Part of a small language model's weights.
Size: 11 layers, width 768, 12 heads of 64, MLP 3072 ReLU, vocabulary 8192, 90.9M parameters.
Architecture: LayerNorm before each block, learned positions, biases.
Training: 1439M tokens, 5490 steps.
Each number is 50 + 12 x the weight over its row's rms, rounded and kept within 0 to 99. Layers, rows and columns count from 0. The size before them is the row's rms in percent of the matrix's.

# down: layer 5 MLP down (transposed), 3072x768, rms 0.0309, rows 2762-2830, columns 240-287
# up: layer 5 MLP up, 3072x768, rms 0.035, rows 2763-2831, columns 240-287
down2762 109:53 52 53 45 52 40 44 59 40 56 54 46 38 60 49 41 52 60 34 66 66 55 47 48 37 38 46 76 58 49 69 44 40 58 38 72 27 54 47 61 47 64 47 60 49 76 51 48
up2763 103:59 50 44 53 48 49 52 61 51 43 60 46 42 94 52 48 43 47 48 47 51 61 39 43 40 37 65 31 67 47 63 75 60 63 25 48 25 38 52 78 48 46 32 71 49 54 41 50
down2763 105:58 32 58 34 50 45 48 55 45 41 59 49 51 78 49 28 32 35 39 73 49 65 53 46 70 40 41 46 42 35 44 64 64 48 72 52 46 41 63 58 37 39 51 47 26 32 65 50
up2764 096:56 47 45 60 65 54 54 50 53 55 57 48 35 61 55 66 60 49 42 56 52 46 50 52 67 57 44 41 41 44 56 40 53 74 59 56 38 34 71 38 57 46 51 39 63 65 49 25
down2764 092:40 38 54 34 38 42 61 21 56 35 66 53 51 46 48 59 60 48 39 43 47 54 76 55 29 44 46 72 40 48 56 54 28 52 44 64 55 64 48 63 73 41 64 65 37 49 59 42
up2765 098:61 54 63 55 55 52 49 55 39 46 34 51 58 87 48 53 36 48 60 61 52 49 49 47 69 45 26 65 56 60 47 63 47 55 61 48 61 81 44 61 51 33 50 59 39 64 54 59
down2765 094:69 44 57 61 55 50 52 60 56 44 66 43 42 60 23 41 51 30 63 66 46 24 39 56 58 54 47 59 50 46 75 60 64 49 49 43 51 50 45 54 63 42 32 49 56 34 64 52
up2766 101:62 60 56 49 39 46 67 51 26 44 48 55 40 48 57 63 64 50 46 59 51 41 54 44 63 57 61 58 56 51 43 50 40 83 47 47 24 39 40 68 53 32 47 53 49 54 69 57
down2766 104:46 63 39 49 28 26 56 38 41 60 42 38 67 44 29 53 15 35 54 46 56 74 64 61 62 65 52 59 49 53 47 70 66 57 68 34 58 57 55 32 60 46 39 54 66 57 61 51
up2767 097:52 49 56 44 43 44 56 46 50 61 57 31 49 46 48 67 42 29 58 64 52 57 50 80 53 42 55 54 66 51 19 57 39 47 57 44 64 48 55 61 73 46 49 52 48 63 47 64
down2767 095:37 56 32 61 46 57 68 58 32 40 43 54 45 46 31 51 71 51 53 90 56 55 26 50 41 65 50 40 50 65 65 59 45 69 61 32 52 25 44 50 61 52 60 63 39 49 64 52
up2768 104:67 41 48 61 43 48 45 49 51 44 40 48 49 48 16 47 26 51 32 61 53 64 46 54 52 31 50 54 46 57 68 48 58 55 45 47 58 69 51 59 57 24 47 41 38 66 56 39
down2768 111:68 52 55 49 50 30 42 41 49 44 60 43 70 51 13 48 56 45 41 25 57 49 44 35 27 39 42 63 42 75 57 59 68 35 46 37 43 49 27 48 43 46 35 33 43 65 42 69
up2769 098:46 49 65 56 54 34 51 61 41 44 45 54 67 77 52 42 61 49 60 51 47 40 68 40 50 58 49 49 46 60 83 23 44 60 58 51 74 54 68 49 48 48 36 14 47 74 57 41
down2769 097:28 45 48 33 41 50 58 48 40 48 46 41 51 48 55 55 65 45 47 70 66 55 66 57 51 46 60 38 56 47 38 53 46 49 38 72 42 70 45 35 37 63 29 36 42 32 76 50
up2770 093:66 52 49 58 46 48 63 65 43 46 45 25 34 51 65 24 29 60 42 54 54 38 27 49 44 59 50 59 61 58 71 60 33 45 57 54 54 48 40 39 43 35 39 48 50 63 34 53
down2770 091:56 47 50 43 48 30 56 36 54 44 63 57 57 72 10 53 49 75 48 70 52 74 47 38 33 54 43 26 35 51 55 33 68 56 67 61 50 50 68 24 45 38 59 59 47 43 61 50
up2771 092:56 51 44 34 54 37 63 38 48 44 35 50 30 54 36 51 39 51 74 62 48 30 55 57 63 65 60 38 59 55 60 29 56 48 58 53 52 74 59 44 61 39 51 60 27 47 65 51
down2771 092:61 53 39 58 21 46 65 65 43 51 51 64 49 40 34 43 49 55 45 60 49 67 53 39 61 40 57 62 44 61 46 49 37 57 34 72 40 58 40 56 41 44 53 58 54 49 35 47
up2772 097:47 68 58 45 49 19 46 56 57 46 45 45 51 67 61 47 41 45 50 50 53 58 60 54 63 86 48 57 59 46 29 41 34 40 52 61 18 79 46 44 57 49 54 37 35 55 76 66
down2772 091:45 61 57 40 51 69 47 46 43 43 45 47 45 52 55 39 34 56 47 69 33 54 55 45 59 53 63 72 43 46 46 44 46 66 45 24 56 50 40 39 60 62 46 53 52 76 47 39
up2773 101:54 42 43 57 29 38 59 68 44 54 47 62 60 43 31 55 68 57 48 58 50 63 52 48 24 77 38 47 51 55 45 50 40 54 55 53 29 43 46 55 48 28 63 74 28 55 52 68
down2773 106:46 44 51 51 26 42 49 46 43 26 37 49 52 34 44 40 34 35 46 85 60 55 52 78 32 48 55 44 48 47 40 36 44 46 43 58 66 64 31 47 52 39 36 50 44 66 77 43
up2774 103:66 65 64 39 41 45 74 28 53 58 50 36 07 63 44 63 67 45 53 60 52 53 55 41 36 70 60 46 67 48 40 43 52 58 45 55 54 73 39 45 51 48 52 53 58 53 52 39
down2774 106:69 61 46 47 39 55 24 37 36 53 44 45 40 54 32 50 48 42 51 79 60 61 31 62 33 39 46 58 49 44 62 38 53 56 64 36 40 66 27 50 59 47 65 61 42 67 44 53
up2775 100:55 47 46 54 61 59 60 36 34 58 54 87 39 80 59 54 31 39 56 61 49 54 47 40 41 61 57 26 53 41 46 59 39 52 30 49 67 42 42 31 40 38 59 46 52 41 47 55
down2775 100:45 39 60 56 65 48 34 46 63 46 76 69 63 38 34 65 50 60 44 52 55 59 62 76 28 33 51 71 67 44 81 58 44 47 49 69 56 54 50 49 41 59 64 37 46 59 65 61
up2776 108:49 62 62 57 45 44 65 50 63 43 57 57 25 61 48 39 50 59 51 57 51 62 52 46 42 55 54 33 56 54 35 69 41 60 58 50 53 59 34 58 46 37 44 47 54 49 54 25
down2776 117:46 65 39 58 58 54 77 37 78 32 55 36 37 49 60 41 39 55 47 80 52 57 69 46 30 40 55 52 56 68 42 26 78 59 49 53 57 73 42 60 75 30 55 45 56 46 55 41
up2777 102:47 53 56 49 48 50 65 44 33 55 52 83 49 63 41 56 37 36 29 55 58 34 44 46 56 48 42 41 61 41 61 42 40 41 42 62 29 63 43 20 52 43 48 61 47 47 48 51
down2777 110:58 69 55 16 34 57 45 53 59 35 51 38 42 49 39 49 47 53 44 74 57 41 48 78 55 49 61 37 47 42 48 27 64 44 54 42 70 45 59 61 21 22 49 46 37 32 38 50
up2778 105:49 39 65 44 46 34 49 57 31 37 47 53 59 49 52 52 72 74 63 51 58 41 51 40 53 54 44 52 71 53 64 42 32 39 41 69 56 57 65 52 54 70 55 40 41 51 40 49
down2778 111:61 65 47 19 54 72 56 39 40 53 48 51 41 64 71 50 32 45 30 55 49 57 42 56 56 54 47 32 30 58 49 39 67 41 56 41 47 27 57 45 60 69 59 64 62 34 57 37
up2779 098:50 59 42 54 19 56 48 44 45 45 55 51 69 45 34 49 50 54 45 65 54 57 75 37 38 55 49 51 44 40 68 43 48 41 46 59 44 38 63 29 48 57 70 42 49 64 54 48
down2779 098:44 44 49 42 60 45 43 35 41 51 50 67 76 55 39 45 59 63 67 37 52 53 68 48 51 50 57 59 60 49 28 49 46 54 44 52 56 34 46 72 54 34 53 48 55 40 58 52
up2780 103:65 50 58 57 52 53 32 60 34 58 21 72 35 49 43 66 47 60 37 50 53 42 24 46 53 56 34 64 62 51 56 41 47 67 50 66 33 57 57 44 49 39 35 37 35 37 74 50
down2780 106:63 47 39 37 63 35 58 40 43 43 57 70 57 60 23 59 48 66 46 53 56 27 55 57 36 69 60 55 36 48 49 19 56 62 52 49 63 43 53 66 40 46 35 59 50 60 63 53
up2781 102:51 40 77 39 58 50 39 19 37 62 53 59 52 40 56 48 40 39 59 58 49 34 58 72 43 47 52 24 42 57 42 58 45 62 60 57 46 47 59 56 51 64 42 44 38 50 53 41
down2781 104:43 40 51 51 47 44 48 64 62 57 37 52 49 65 34 58 63 58 37 64 47 64 64 60 49 47 63 31 61 44 54 56 50 32 47 55 62 55 61 59 61 47 44 31 62 49 40 50
up2782 102:58 45 58 67 48 48 43 40 28 46 52 50 55 49 62 45 32 44 48 60 52 35 51 70 37 51 46 30 57 57 69 48 50 64 50 62 31 38 82 56 43 51 53 43 54 54 34 55
down2782 105:35 34 65 50 59 39 62 48 57 51 45 34 37 60 49 56 44 49 19 85 42 72 71 36 55 48 42 45 54 66 60 66 73 40 62 29 30 63 47 56 32 63 40 30 42 39 49 50
up2783 101:54 54 54 41 51 48 49 53 59 44 66 64 45 55 28 62 45 48 57 54 56 61 47 52 69 60 44 45 48 47 61 62 45 59 33 53 38 46 41 32 47 68 63 31 53 47 32 36
down2783 107:52 56 25 40 57 40 77 47 68 35 68 47 50 40 41 41 49 53 64 68 58 55 61 58 39 65 40 72 17 40 62 50 54 17 32 52 69 48 47 54 60 66 68 51 42 51 57 56
up2784 100:56 49 57 47 52 50 28 63 47 56 64 41 51 44 57 50 52 41 50 56 53 42 57 46 59 59 26 47 54 52 66 45 49 50 48 56 49 31 59 49 43 71 53 42 47 63 38 47
down2784 098:17 39 36 30 64 36 37 48 38 53 46 59 47 65 51 42 45 28 44 57 61 50 52 38 31 44 60 68 39 45 69 51 46 63 75 46 49 65 46 51 65 56 43 52 58 58 63 56
up2785 102:60 68 50 62 45 48 62 47 41 71 41 58 19 42 56 63 37 56 41 65 51 63 53 34 57 35 48 30 67 39 72 40 51 49 26 64 39 61 35 36 47 59 48 44 46 41 32 58
down2785 104:55 56 60 35 34 39 65 40 49 57 51 52 30 61 44 44 50 36 45 63 61 34 47 51 12 48 40 60 56 52 57 39 50 55 42 43 33 50 47 66 49 49 63 66 39 55 48 73
up2786 095:53 37 39 44 34 47 49 67 33 45 15 39 45 39 67 63 51 63 45 56 55 50 42 46 29 69 33 50 66 56 36 29 32 62 38 56 51 71 44 51 36 38 52 41 51 66 67 11
down2786 086:50 49 51 54 79 56 36 58 52 58 51 32 37 53 49 52 59 40 55 39 53 35 50 38 64 37 35 64 56 38 59 35 45 37 66 40 45 47 74 57 58 48 59 55 40 44 55 55
up2787 091:50 59 48 68 55 39 45 70 46 38 45 58 59 54 38 54 55 59 51 64 49 50 53 51 50 44 58 31 54 50 35 49 31 54 46 49 60 35 81 47 77 50 56 40 51 48 28 52
down2787 086:47 34 61 39 37 76 52 58 64 59 56 37 77 53 31 46 45 46 49 66 50 29 50 43 71 38 61 34 48 61 42 67 59 46 58 34 57 44 50 43 64 60 60 55 51 35 32 59
up2788 097:54 86 54 43 35 34 13 34 34 53 57 70 45 40 60 63 56 56 52 62 51 50 39 44 44 68 45 54 63 53 66 29 39 55 21 69 53 55 72 65 42 53 51 54 37 54 63 57
down2788 098:49 55 59 63 38 54 39 40 49 58 59 40 58 60 55 52 44 60 35 42 55 57 41 65 41 53 46 43 53 65 59 44 43 62 62 53 48 68 48 66 44 59 54 53 31 44 45 61
up2789 095:52 67 51 44 63 43 28 39 38 48 41 51 52 55 44 48 41 57 51 61 53 55 60 75 48 41 34 61 70 60 38 42 60 48 47 47 41 44 54 36 46 58 18 50 37 64 53 37
down2789 092:51 49 37 17 55 59 58 44 46 44 60 54 58 61 42 47 53 68 60 70 55 37 09 36 48 52 64 60 50 49 47 38 30 48 58 56 52 53 48 46 47 43 43 48 39 41 59 31
up2790 099:62 40 43 51 49 46 46 56 56 31 65 52 26 49 51 53 51 52 51 48 59 41 55 55 41 37 63 51 49 48 34 41 48 45 57 51 38 63 44 38 55 39 54 45 59 62 46 39
down2790 093:52 38 58 56 62 28 57 53 47 41 31 54 36 50 65 51 70 48 45 03 50 41 52 41 49 60 29 51 30 51 48 62 57 56 36 63 50 48 60 49 66 28 52 50 52 56 36 50
up2791 105:71 73 17 34 33 39 71 49 50 50 40 53 44 81 42 47 31 58 48 58 51 55 39 75 42 54 40 32 74 52 59 45 56 53 38 55 42 83 42 26 43 46 59 42 62 48 65 41
down2791 112:53 64 39 40 69 64 54 37 67 55 51 44 28 54 44 49 64 50 38 44 32 51 48 47 22 22 58 30 58 65 47 33 61 45 64 49 39 64 50 46 56 45 47 36 57 56 50 56
up2792 103:80 43 54 76 29 36 37 47 40 41 37 37 55 50 48 44 43 67 52 60 54 35 58 61 57 55 10 55 47 52 48 24 52 34 44 64 40 42 43 30 57 51 50 45 45 71 51 34
down2792 107:54 52 27 41 72 40 26 54 34 46 52 46 45 49 61 56 47 46 31 27 55 58 68 32 48 52 61 45 74 60 33 54 53 46 65 50 45 21 43 51 39 34 65 43 46 52 43 42
up2793 099:48 31 67 49 66 28 83 43 29 61 27 67 54 40 72 44 55 34 46 50 50 34 18 48 47 59 35 46 52 48 57 54 31 66 32 53 53 62 43 42 63 38 46 35 51 48 42 39
down2793 097:53 46 50 80 59 48 68 52 61 57 38 53 45 64 42 50 49 33 51 51 47 64 41 54 51 52 60 60 78 34 45 30 53 64 56 17 41 54 60 43 71 61 48 47 47 35 49 37
up2794 115:51 72 48 39 33 30 43 68 62 48 57 43 50 46 42 58 53 70 45 55 45 55 57 52 36 63 43 43 54 56 50 58 66 53 44 43 63 47 68 62 52 37 39 73 56 44 44 51
down2794 128:53 57 67 36 34 47 27 65 60 71 42 57 59 50 56 68 43 45 60 63 44 28 51 59 60 52 67 46 64 34 56 61 73 34 59 42 52 43 56 59 75 40 34 45 37 17 25 60
up2795 098:53 59 66 55 55 11 43 42 71 50 64 52 29 62 45 67 45 58 43 57 43 61 55 22 41 63 36 44 48 48 40 58 61 51 68 68 51 67 53 64 59 43 53 48 61 53 66 30
down2795 098:53 53 40 37 58 65 31 49 72 50 51 57 59 61 39 64 41 60 41 65 48 51 47 46 67 50 54 60 64 53 61 49 62 69 52 37 44 66 41 48 70 47 34 37 52 58 31 85
up2796 096:77 43 68 61 48 29 56 45 35 15 71 47 24 50 55 48 33 49 36 61 46 54 58 36 44 42 45 39 49 53 49 57 24 59 66 49 20 47 49 40 78 51 50 61 36 47 62 41
down2796 097:54 47 66 45 41 50 41 37 60 62 53 50 47 64 35 55 57 56 38 59 59 61 44 45 46 50 36 53 30 41 61 28 30 90 53 42 39 47 45 63 62 68 55 43 41 64 51 40
up2797 104:54 46 44 58 41 44 32 49 47 71 59 30 39 60 45 53 44 50 33 55 48 31 23 56 40 48 44 28 56 55 55 60 33 50 45 71 69 74 17 37 61 52 55 20 55 43 66 59
down2797 100:54 56 41 48 51 44 74 35 65 63 51 64 38 72 37 64 73 67 21 59 47 34 65 53 38 50 37 49 50 62 32 52 41 51 51 46 34 59 47 61 34 24 63 49 29 59 37 62
up2798 119:65 58 53 59 44 47 79 50 35 46 35 71 56 59 49 39 28 62 51 64 54 55 54 85 56 53 40 36 48 54 68 50 58 40 50 59 34 52 68 56 50 51 29 60 34 46 53 52
down2798 131:58 32 62 71 53 33 60 46 71 49 51 46 49 67 53 36 29 54 39 91 41 53 50 66 64 41 52 40 61 56 45 73 47 37 42 56 42 69 53 24 62 49 65 43 32 50 35 46
up2799 108:67 56 52 53 41 39 58 69 50 43 61 50 28 31 42 43 62 54 48 54 49 56 43 52 47 58 42 63 65 53 62 63 60 42 42 53 48 27 49 37 59 24 45 70 34 56 50 51
down2799 118:46 34 44 40 37 48 46 64 60 40 60 73 38 54 58 44 52 59 54 61 57 63 50 66 57 40 41 35 36 43 42 50 44 70 42 52 39 54 42 62 52 31 66 58 62 37 39 35
up2800 094:60 62 45 48 38 64 42 53 60 35 57 61 49 63 48 49 63 47 63 59 48 41 33 49 64 61 59 45 66 52 48 43 54 53 67 56 66 47 46 46 49 47 47 37 54 55 32 31
down2800 088:47 49 42 55 47 44 48 63 53 49 44 45 42 63 43 63 36 44 32 43 41 46 47 41 66 28 55 59 51 40 57 50 76 55 71 75 67 40 68 54 34 49 53 63 56 45 60 48
up2801 093:48 60 48 63 38 25 45 71 49 46 55 54 39 62 35 50 22 64 50 51 55 37 66 37 54 58 22 55 57 56 40 43 42 56 44 55 42 61 54 45 45 45 46 42 37 42 47 43
down2801 085:52 27 57 37 52 44 62 44 38 63 55 68 55 44 48 45 52 44 62 73 58 53 45 58 66 41 37 40 39 50 48 66 30 52 61 37 46 38 56 48 48 70 47 59 27 42 48 67
up2802 104:54 80 43 38 43 30 47 75 51 32 36 35 51 60 55 55 48 52 51 56 54 37 33 64 38 60 37 29 64 52 71 51 56 30 58 71 39 72 41 41 65 64 39 59 51 48 74 46
down2802 100:40 52 61 45 53 48 51 44 43 57 40 31 52 67 69 53 52 50 39 69 58 46 49 53 41 37 52 48 59 47 61 34 60 34 54 51 63 36 51 32 48 36 48 39 42 62 29 71
up2803 096:49 61 56 54 42 45 48 59 39 39 36 64 50 50 73 53 36 34 45 48 54 71 50 35 60 51 22 33 48 60 46 53 42 57 63 42 72 36 36 56 39 35 55 44 46 68 31 47
down2803 089:50 50 32 41 53 46 51 49 66 41 52 52 64 61 59 60 59 71 42 46 26 46 47 67 62 56 40 43 57 70 68 60 65 54 40 49 37 36 41 75 53 59 49 57 45 35 50 50
up2804 098:48 40 70 63 36 35 38 52 28 59 57 39 56 41 54 41 63 57 53 51 60 50 67 33 70 47 28 36 70 43 60 49 41 40 56 45 53 51 49 54 51 47 55 37 33 53 52 33
down2804 099:62 49 35 53 54 43 56 52 65 36 38 41 49 75 45 71 32 50 42 26 67 64 40 58 60 60 71 25 63 49 43 59 64 44 45 76 60 29 48 62 42 55 47 38 72 45 50 63
up2805 106:58 67 75 51 36 37 37 61 44 45 43 68 55 50 53 63 55 30 52 65 56 40 39 54 70 65 37 67 65 58 28 49 63 45 47 55 37 48 62 42 57 51 59 61 43 63 60 54
down2805 107:57 41 56 58 53 38 49 40 23 51 49 44 46 50 41 52 51 62 41 71 54 72 41 50 26 50 47 37 55 60 74 67 47 60 39 53 40 23 49 45 56 57 41 60 42 44 47 60
up2806 105:54 54 42 48 36 55 55 42 61 40 42 44 45 96 43 35 43 57 42 66 51 37 58 51 63 51 56 42 48 54 54 76 53 50 72 49 52 55 45 39 54 54 41 61 54 72 62 36
down2806 112:71 46 55 64 64 42 68 57 38 59 55 61 40 62 50 58 37 35 40 60 59 53 51 51 62 36 34 47 20 37 40 53 35 73 33 43 47 55 56 53 46 74 71 45 39 46 43 40
up2807 098:59 47 68 46 47 31 56 61 53 58 33 36 35 36 53 28 42 41 62 57 49 51 62 57 37 39 44 46 54 56 39 61 58 49 48 60 50 52 51 47 74 55 38 48 29 57 44 67
down2807 100:63 29 40 66 50 42 76 39 41 27 61 46 48 53 50 42 29 53 51 46 44 50 36 49 36 62 56 59 34 67 29 65 75 52 56 53 59 59 40 46 68 37 57 40 46 53 49 63
up2808 104:71 71 44 73 48 54 35 73 52 38 46 42 32 60 45 35 28 45 35 61 52 66 52 69 59 59 49 58 60 46 60 47 51 63 69 55 62 56 51 32 55 73 42 43 37 73 37 42
down2808 112:44 62 55 44 62 50 39 44 54 30 28 37 64 67 59 51 54 31 54 58 66 29 51 57 61 39 29 54 47 66 67 64 65 58 46 66 52 49 56 46 65 43 56 65 34 57 44 60
up2809 102:67 39 50 49 53 53 32 43 47 51 41 60 52 36 55 53 41 65 42 64 47 31 53 62 63 58 47 56 51 44 30 58 35 69 14 58 40 64 78 56 64 39 38 42 50 42 34 51
down2809 105:41 30 44 68 48 83 39 37 38 61 54 54 33 53 38 41 48 75 35 60 47 57 46 36 59 48 54 75 27 40 36 31 52 57 50 48 56 69 53 35 47 49 33 62 43 44 45 57
up2810 099:44 57 45 52 46 33 42 41 43 40 76 58 51 57 38 34 48 80 52 58 50 50 64 33 17 65 58 32 58 52 42 51 41 68 55 48 61 60 67 50 59 37 58 46 35 36 58 51
down2810 098:28 63 51 53 47 57 70 44 57 61 63 51 41 55 51 70 61 50 63 45 49 52 56 47 55 40 38 53 75 55 50 42 61 57 40 43 58 60 57 70 65 59 32 45 45 74 72 53
up2811 094:48 55 47 50 17 25 53 36 39 58 54 20 51 44 49 45 51 42 42 53 54 58 47 41 59 68 30 37 71 56 51 61 52 50 50 52 40 58 44 56 53 51 66 56 53 56 42 55
down2811 092:54 42 27 68 50 46 48 75 70 84 40 63 62 52 27 61 53 51 59 60 33 46 46 41 57 58 33 49 35 58 60 67 87 32 35 46 52 45 51 77 70 37 58 58 28 45 59 48
up2812 100:68 68 32 45 20 51 41 56 42 60 64 26 39 62 56 41 67 53 49 60 50 38 56 51 61 62 53 43 60 48 33 53 15 44 56 53 40 43 72 38 57 47 57 44 46 30 54 52
down2812 103:53 68 46 53 58 47 38 59 37 36 43 34 37 59 70 38 53 56 53 60 50 48 47 60 55 45 45 57 57 52 54 47 53 39 50 41 47 78 51 52 57 42 69 47 63 47 52 44
up2813 104:71 76 60 57 42 33 44 63 56 41 53 47 32 48 48 72 21 49 43 62 47 53 63 53 19 50 49 53 56 62 34 51 49 44 47 58 41 56 43 50 55 36 39 59 40 46 42 47
down2813 107:54 60 47 54 55 57 57 52 33 52 41 37 47 55 56 63 45 38 71 85 41 66 30 37 53 29 63 38 46 51 43 44 50 39 57 70 50 60 59 30 32 53 53 42 64 61 52 59
up2814 100:53 50 40 54 51 38 35 52 60 49 50 42 52 58 61 52 44 57 53 56 49 50 69 45 74 64 39 36 75 61 62 40 52 38 44 39 66 47 35 49 60 71 36 52 47 48 65 28
down2814 098:56 75 56 39 42 41 44 50 49 52 53 52 47 53 49 48 39 60 66 72 56 29 59 57 46 41 38 64 41 39 44 54 52 52 54 47 62 40 37 61 65 52 52 49 42 48 55 53
up2815 094:51 73 65 51 41 33 39 64 56 44 44 37 48 55 43 45 30 39 28 47 51 38 39 58 62 62 54 48 58 59 71 53 54 65 64 48 43 61 44 56 65 32 42 26 45 40 48 48
down2815 081:52 54 28 54 65 54 51 52 45 75 51 40 52 61 68 25 42 36 66 00 41 53 60 34 48 47 45 58 69 36 58 49 54 60 36 63 52 57 81 47 29 44 72 54 52 46 67 37
up2816 097:59 41 48 61 35 44 27 52 12 56 63 50 16 73 52 41 54 72 57 62 45 47 70 38 32 37 40 55 51 55 59 52 34 55 43 51 52 35 53 39 55 55 45 48 35 40 63 28
down2816 101:68 48 51 41 50 67 52 41 51 49 43 54 36 37 75 85 56 59 69 70 37 49 41 40 44 44 70 32 58 45 68 66 58 47 49 47 69 32 45 34 36 60 62 48 34 23 63 50
up2817 104:62 76 58 46 46 47 61 45 54 38 40 50 28 47 56 48 54 54 38 55 46 47 28 53 71 37 52 32 45 42 60 58 53 69 51 44 65 61 47 38 58 56 32 57 43 52 44 25
down2817 107:59 60 42 48 56 43 62 40 36 49 47 48 48 47 55 62 39 31 52 58 47 71 57 49 61 51 62 61 23 54 48 31 51 48 46 46 46 56 45 53 65 43 50 40 45 64 59 44
up2818 109:60 58 36 46 40 50 30 45 56 41 51 20 22 57 55 50 36 62 22 61 55 61 34 34 58 60 61 50 74 52 22 58 36 66 38 61 43 51 42 35 51 46 67 56 25 38 55 48
down2818 116:60 68 68 42 42 42 44 48 44 25 41 49 16 56 52 39 37 57 31 73 44 57 44 52 65 58 48 53 65 57 41 39 56 48 48 76 53 67 63 54 41 63 64 46 43 35 65 45
up2819 109:64 51 55 32 56 44 51 53 33 48 35 61 35 56 46 33 42 63 35 69 59 58 32 68 36 53 54 58 50 44 49 27 52 70 61 45 31 61 57 39 56 48 36 46 45 63 47 42
down2819 116:33 58 61 42 51 53 43 43 59 51 49 58 52 44 54 33 39 46 56 59 61 55 47 58 41 45 32 47 57 44 49 40 46 61 44 52 64 28 52 54 39 48 21 41 50 36 51 42
up2820 100:58 39 56 34 36 38 52 41 49 27 51 56 58 52 49 52 28 48 56 62 60 60 41 64 48 37 33 38 45 57 42 50 31 91 80 47 39 54 71 60 37 44 63 41 43 74 74 50
down2820 099:67 29 53 45 44 20 52 58 44 37 30 44 28 53 38 43 65 19 49 55 56 36 46 65 58 47 43 54 65 47 45 56 75 76 48 55 47 22 59 61 44 54 42 27 34 65 52 29
up2821 095:64 51 55 51 22 51 63 59 35 49 76 33 51 57 57 58 48 45 53 58 51 37 40 66 69 50 38 65 59 47 32 48 38 46 45 57 44 48 45 51 51 50 53 45 30 55 67 38
down2821 092:47 60 46 55 54 83 42 44 56 70 35 47 64 45 43 64 43 52 41 70 47 59 58 62 64 53 34 53 33 61 55 36 40 56 57 50 68 60 63 55 64 38 53 30 46 41 64 33
up2822 096:63 42 56 52 30 50 21 58 42 67 41 64 35 59 24 71 58 59 36 59 52 37 66 66 47 40 48 56 63 56 53 53 20 53 36 44 59 57 30 32 69 39 41 43 53 32 58 25
down2822 097:26 52 33 23 64 41 53 46 50 66 50 40 70 56 49 46 63 62 54 53 49 65 80 47 54 58 61 67 33 43 59 62 36 47 52 58 58 63 62 42 52 50 39 62 32 35 60 68
up2823 104:53 56 44 49 25 44 29 90 37 31 74 26 53 38 58 56 49 53 41 54 57 29 26 40 49 68 59 38 49 53 52 56 53 49 84 60 25 37 28 35 29 58 47 38 52 28 59 27
down2823 109:34 43 44 45 60 65 60 49 38 52 57 53 43 48 38 45 51 38 41 77 27 49 35 55 53 51 41 57 52 31 66 50 70 70 78 67 60 57 61 59 55 42 40 44 42 42 43 38
up2824 104:64 74 58 52 45 23 57 29 19 47 43 51 52 61 61 57 51 78 34 55 56 46 44 38 45 59 63 37 74 49 38 53 51 55 56 51 34 62 65 48 51 62 48 40 45 61 42 38
down2824 109:58 32 35 48 39 48 66 11 35 57 46 48 53 50 29 46 56 45 47 56 48 36 60 84 52 58 54 57 52 54 61 43 66 54 69 65 54 26 54 70 54 48 43 52 67 45 35 56
up2825 100:53 55 50 38 58 47 44 32 57 57 76 57 52 63 55 63 58 60 45 53 49 34 25 72 54 51 36 39 67 58 52 64 51 39 26 63 42 38 49 40 59 66 53 56 53 74 57 47
down2825 096:74 39 58 74 43 55 55 35 60 52 54 44 74 64 31 81 46 52 44 18 46 63 62 37 57 48 46 37 44 63 47 57 60 35 35 55 44 50 32 66 50 42 62 41 44 39 39 48
up2826 097:67 55 40 41 48 48 60 37 50 59 51 53 45 61 52 75 33 52 48 51 58 51 40 32 44 54 48 44 56 44 45 55 54 75 39 51 34 69 50 33 51 45 40 65 29 46 44 39
down2826 095:62 57 73 38 53 29 54 42 41 42 54 35 59 43 71 31 91 63 54 69 37 52 39 62 57 56 47 52 61 60 52 42 53 43 47 42 43 44 48 53 60 43 45 69 47 63 38 52
up2827 106:53 49 49 62 48 51 47 47 47 66 43 41 48 26 51 31 72 41 27 70 51 56 36 57 41 30 18 41 51 59 59 55 39 47 55 43 53 31 60 34 71 42 43 40 52 41 36 63
down2827 110:59 49 38 49 45 28 61 29 54 30 45 50 55 61 72 47 53 29 37 39 33 48 50 34 52 80 55 69 36 48 67 62 66 29 46 49 50 44 60 60 64 47 59 56 59 43 46 52
up2828 098:59 40 64 53 54 39 49 68 38 36 56 58 41 52 55 39 52 51 50 60 53 62 46 63 47 45 54 58 52 51 41 63 46 32 34 45 57 48 47 66 57 63 37 54 28 25 49 59
down2828 099:42 55 36 40 69 52 38 77 52 60 37 55 40 33 53 41 60 37 61 22 59 74 37 71 46 46 42 37 52 48 22 50 80 40 57 44 50 67 49 60 61 51 53 42 72 46 61 53
up2829 096:54 64 46 48 31 43 62 53 35 51 49 51 44 71 39 63 41 61 35 59 50 56 42 72 61 63 42 51 54 52 59 57 50 49 69 53 42 49 67 57 50 43 55 69 66 49 62 51
down2829 093:52 64 68 54 42 54 55 23 32 52 56 49 36 48 81 55 33 27 61 48 38 41 59 41 49 73 26 33 41 41 37 53 69 53 47 52 58 60 38 61 44 46 40 45 48 41 52 40
up2830 099:48 40 39 56 43 43 61 45 59 57 70 42 31 66 51 60 58 50 33 57 45 57 74 67 32 74 60 37 69 48 31 43 53 49 59 57 45 45 62 50 60 33 51 44 58 51 58 43
down2830 099:52 60 57 54 38 43 58 32 61 40 24 53 53 43 44 59 43 51 66 55 46 47 48 64 49 27 55 43 65 53 53 73 62 51 47 44 40 42 58 88 34 58 49 61 41 43 38 48
up2831 098:44 47 43 43 41 36 56 59 52 60 27 51 43 78 62 40 55 40 50 60 44 59 30 59 72 57 44 36 53 39 40 55 68 30 56 51 47 44 46 34 42 41 56 63 49 53 23 71